{
  "d_model": 384,
  "decay_fraction": 1.0,
  "dataset": "wikipedia_en"
}
Each number is 128 + 24 x the weight over its row's rms, rounded and kept within 0 to 255. Layers, rows and columns count from 0. Numbers have three digits each. The size before them is the row's rms in percent of the matrix's.

# layer 10 MLP down, 384x1536, rms 0.0925, rows 316-383, columns 192-255
098:133133103145152111146121104121155150077145098132107132127087130132130093128123133164139104111145117122127171106122145113173110075135108135132130118115102099114128108099095163128112111100145095
099:127154105138121099156136111104145116153190104075126121112182114184125119109114128150113161169109170067175148148123112113172156118167129108147131120127154146146129113141120126096164145142122156
102:111105124134086105133107149137162079120161093131141123119127108138150089139168118120118090122105095164157052161147164129133149198126095127138099130159163112112125128171106119129130132171132105
097:123143134111139141101144110120116118096097123117094143101139109123139130139106120149086146124138138108122143126136146108094127080164127148109135130100117118104136118162105116179091105117147163
097:127133153153122145115087119121161142138106127127141101142158118136070133109148111106106130097151108157096132145115150147166079137122132165107113176143084119119144116104144144135094162109128139
099:133121120105092095116115127139160066163152158107132125094151115095137103138126114131113135125118141126130097112105163118123125117133087081089132160108113099102124098135158091138173161134111139
100:138131113151140108106108137159099059127134148094122152141108105101141152124191168080128103109107134079141144094144154133132121131145118148131110114133132118111114120109158113110076125176138140
099:146148125136130136172139118167136095128123149132157100166116087143109108102118125077150124126123136127100157105121114130114130116114153147116123120121123149139127117177075153141111067121135141
098:139154134146141106163126064078084164119079143105128148118119154129103135125112143127096159147112150132141183113121125120157111105142157160104128104119126101142121130120139121105096158110114152
094:110119141133085132086123153100127088112125131113166063158138138174145137111120135137115091135161112129166109151136166118128094117165134147132123143124142121139159120135171087171091125127122134
101:120144110124160136076145151140141113087159129169121119145144090078139152128120082105129173122134071137082169121150136159111149124156122134114208174176180119131135124148128095132109140136088115
101:153096166136113146086062135105165110135107124125118107161132149148113080182121113130097167145155074181133130118141088132052140153152148120185096095091131101129126153077117131120116126112115132
100:134135077126158091107110118119143115122170078124166188118142091114143133104114146099077103157126113140135149103135109161099131130141102122123132090176133129101165101174140122145156145129111123
100:137128133153125127056144093146188132134137111142113073123114123074137146114116115122085155131127109100122129137108126072101116093153083123177162093085117150110122129110146083114131110108128146
102:139103139121101123176174118112137140089125108092170148130106138169108145117126164095169103105100142139097161092105166091156050119142131119126075149101093109117131116168144121125127131107125082
111:184117131104099116128115118087130166160129127077117097091119126127128099094128122122145146116165094123147120097084099157127138088121115091107160144143125116070102096157112128115148129148108112
106:137152146133107135097125112119069112186141146151090111106143115108145168096131138097119105152131144126112105126135112157156101150152119150119118118089115116087130157125121074089165142159099098
096:121130136136161109161125097110138103121124143123107113157109089178123120135140142123094127171113109213121129134137141120116088116110155097119092115135121140121143163098167163174105117092105130
097:138154090097139129145133152104129137143106121164165144170120118092129121121132124120129070097136116061191129118163138133116130145127143105086122125120152113123132130124124116131116190177123154
101:116171109116165175129143173126177119123161124076123090111091139137143122124155134145067128173121102102120146160117116126135112165139150160088130086173118153159121141139155116140184116110133113
099:127142135130111165160155113160180131190101155110095124169084128109155137147138116131087125105125108121148174132132119101125123158154122119107112108169102142157135148122128126145105112121141098
101:142109142152124101154131108124110174135158109125126117166135093071103120141140171148139136114114123099094095110109118118115082136125163116153102155132106139169097172132104104170108150131116115
099:134133152072103106160126140105075104144124085124164151129147118161169155088103069081108138148163140086130126150120115151140114089139111102118148128073129142150114132154140173132130147113100165
101:121090130151144148133146121195140155131119136116139125087189117090127139131175103146116151129105140135130110174109139118138138121105142149116166098146098111138111132172136136130159152145092135
100:117132159165109123141172142108111116134129148110167138123138104174125154124097123153128152143143094111127138147102142109119110112144188127088130182119126139091118100106159168125118098161121123
101:123165119097134111142112147113135122114124146122122110099105084185124119131127140107144151124139143107124126109105110136121124125146103118160111208101094152159127113141088134106141117116148150
116:111150136111116183161121151113090170124114171153110124193108141163103108144112124113114119131134105120083090146106114115147115110147143187081167143144156142104097134107074148102081139215095154
097:143105153141088107092111103140127147100105103129143115108137127134122088111122137072164091140140132147104103151125167099185121142118105106168093155121143136118133144115155169113075105151091120
100:142106139128117126126111134110074167154169173127111090131118146120102155153077126153105106150109168102147187116123143134117146159140112105140136069160130114088175098149130139147149134139122141
099:123127130132134115133147107131166123140060129153118072135135128125083114107144182134126161110088137149150154137120122123159141182166143152125135114123142068129121144148123180135140097130105092
098:132155148106098108142086119131114166122102132133082077107155147119159103105148154143139082130169089089116154086148150157141131152151134100160110111157131121108116118097156147133153118085122157
098:139169139114130152084167139143123149145175129154111134079138113135166117109147131135109160099130132142126125112149093104164134089105181122111183166132107141138136136100137126102078124153094093
100:100110136164094142106141108122128174167168167138123144173139158131177181124102181166143139145128106110159163165103114126150131139124088142083149155156145146091082127148144120176062087136154130
101:112134109106148117130118117178104171156147165127102088159144141129125153140123155103170155131163138127098146156103136145164118164137100114101113130125133163139094095128111132114094116142110137
098:120141122141059132119083112131115131173126104123119116178122163106108113135129142122128119112148129124117126091145183101138116142145132107153172227140160127136137106111080103128132110127139104
103:090134143102159123145159147150117104152103148137126109136112129159095128151081172099123097140144127153156135119115125176127129130142148164117089124173130139154125149093154168137106118159114128
099:119110144116159141095125130111121139138114129139107115098120144114095088126123095133114127165129141135124138117133100144126145136137108093191127132146145118121118112180114136133120147143103105
099:095129155114114110108115115093101165092077177114115117116135163096130149131147165092118118143104130111116098156150102136152134142141115121126106074109091128124101135128128115111102117122093143
097:119135146105100135072155097136117079128091119093133164109119148174131142152137125124111133148100096185133099140146132195153152111126120140117082068123132162139118149143152104127145160133123148
099:134096161084107153144107140129175116115153129119112104121171127103127135146161111175101109116124140094149109135144124139117117120130093091084141129103145104122133124091186161135120121158091092
101:110129192091094161168142098099107128158135107118143165096143105127146136121161129052140159130184122168142096103092149129159108120135132151122115064164132113131092124149143158148102112112103088
102:133130161122166137123119132170149174130154109163168112091177145188178108127116144115165083109137101160096166152137150094115125107112142145106148194133097152138109146121137115137122112173105150
101:113130117121129135120098170137132180138118134139141135140140100174117098109115127127132103124122144082089120118131158108119123158107117151103165203134138147133144153129165108156143110113144127
099:124106145125136061089122105116121104077137104141158083104141135131163144125124172148114124113086120135112109138135130114151135135111091140148113148106118148100102118168141122129102117097143128
100:140099134119163144116120125134112185145151114159086127157148127111118103141093135131112091135130098158126121145123163144156103114101114117170150140104128082141126134151143103178147157161150151
104:109132116121126169130136110152112138154118135128118109130131122125120104143185093141084119090106116165170148119138128114160136142119113170093139135118133100145087142101091115084104142133095150
100:114129133121106136110139125126167117117103154143141153135129132157119145126159132177081120135150112142143117132104156138120136125112150111152165106138132149107119130138116157135111129101157131
095:121126098112131130111091164108120112103130134166119117155157148147081128112161144155179101119130136166139138122118170075125069146125150094171085126087127148111107124126150088124169106127094130
100:143143142126162076094153117150098144143110095127164114114094131167159150104117133142127063122124119129133147103134134116147079128124120111140145146136145133131159087124099094128117159087148130
103:133123123140108114137113150172136128130148137130099156126135115162153107134137088156129066111148125171155096129147128125145138130112126090155127113159126133133185157107158133128162133115180107
097:144111135110101163117106118103116098088165142107130118114140156124104133098161104127114134117140158189126074148128113134156131126124154091153125151129110144143130093135167163110114121167122085
098:118125136137111115149134078122101121150111081126065168114139120118141138115074153142140168096123133118140083146134110147075138096116123169110101126113119120105139179127144142119120105123170147
100:136148149110117123156111133191102122115119114132160152121154141084142080139116115147138113140133101129174127089112125086142113163111139190087175166150142151125136113141139097136124120169131133
102:116080096130120204139116124108162139045082126112141115130160127117127145146125128098143094142100142138138134130120094109109142122097123135110160150134095149125099131170158106111101123148126099
104:131145134157142136151102180121132103126103102111144103154148097139151106096126117130119132143106138111127116152098160110139167133121121110100119146118150093088144153176128175131128128101135135
101:124125134123139132138139157193103177117142144095075154158116103137112091126119126152103085110112126164115154148127135135072102090186060106128100127139196104089133138124137163140091105126140158
099:152104100133118118113110110139102070101128127134138113091166116114102105107110130138153162150108166114102129141124114161117147139129101165113127143201133106169136143133109111112160119162138097
097:101141138151129130139086108143105132144133113157104139132126128137091084105144092074115172135113160116119165095116167099137106128144141156128133089073123130108122152116095116091132132099137105
105:152119118127139121162134142136161153169129142097084108138102134111122093095128154191081107116113091160078125155120093143125087123104162120123124070138088173136145146109143141151133113113191126
097:141099168120133134132113124105127104162156119144166109112109159110143123127128088130103169176149155144138114097099106126139175109163128148144113116143126113127127198140121103106177108174154146
100:128150096122106153167113178110182088175149129126154101163155109166133121158128124108161089086157176126117143172103126142095090126084082152096116149108129128120125155107117113162126129099088126
104:111156130123125122157126143130140179151144141121126124153147108104147126144111136119097141057153139151172151160130153124124140089121161132111117151114086139126135110110138122124125162123105140
101:157113121101122120165115141195131144142106133140193095130122124112120133174147109104144120078142172175113171153144137132115074090136106095156107133126117148136118086163141136143153102093109103
100:116152176119145146144101129100097113168096159154091166131183156091137137108106153137120099139179096191181113127144134131161129183098137134114106121078108120150135142126131125144109176134105158
098:117107141117151162121125109118133111125130128097107125147154141070180095108121114119106120139157165152128143130158179151143067124126104137139072115155089101167128110154177099166142140123080141
101:116172132133133129139079121089125133107081126117093126128075131184097105130116155126105089115098154121140156175148154124134122140108141122153135093128096105129086123116157102121111084143091114
099:130117152161171174156134108152102143107110147116117113148158098155141121130168092142166117130122133133120149104148133174158159126130141164131113174146141148096138136098157134143067114153121169
099:135141110145099183129091154121191142138111119161151109129104155109101101139147159138129146106074121073092151158145112146147171125142130140121138112113093104108133151184132131102114118107104161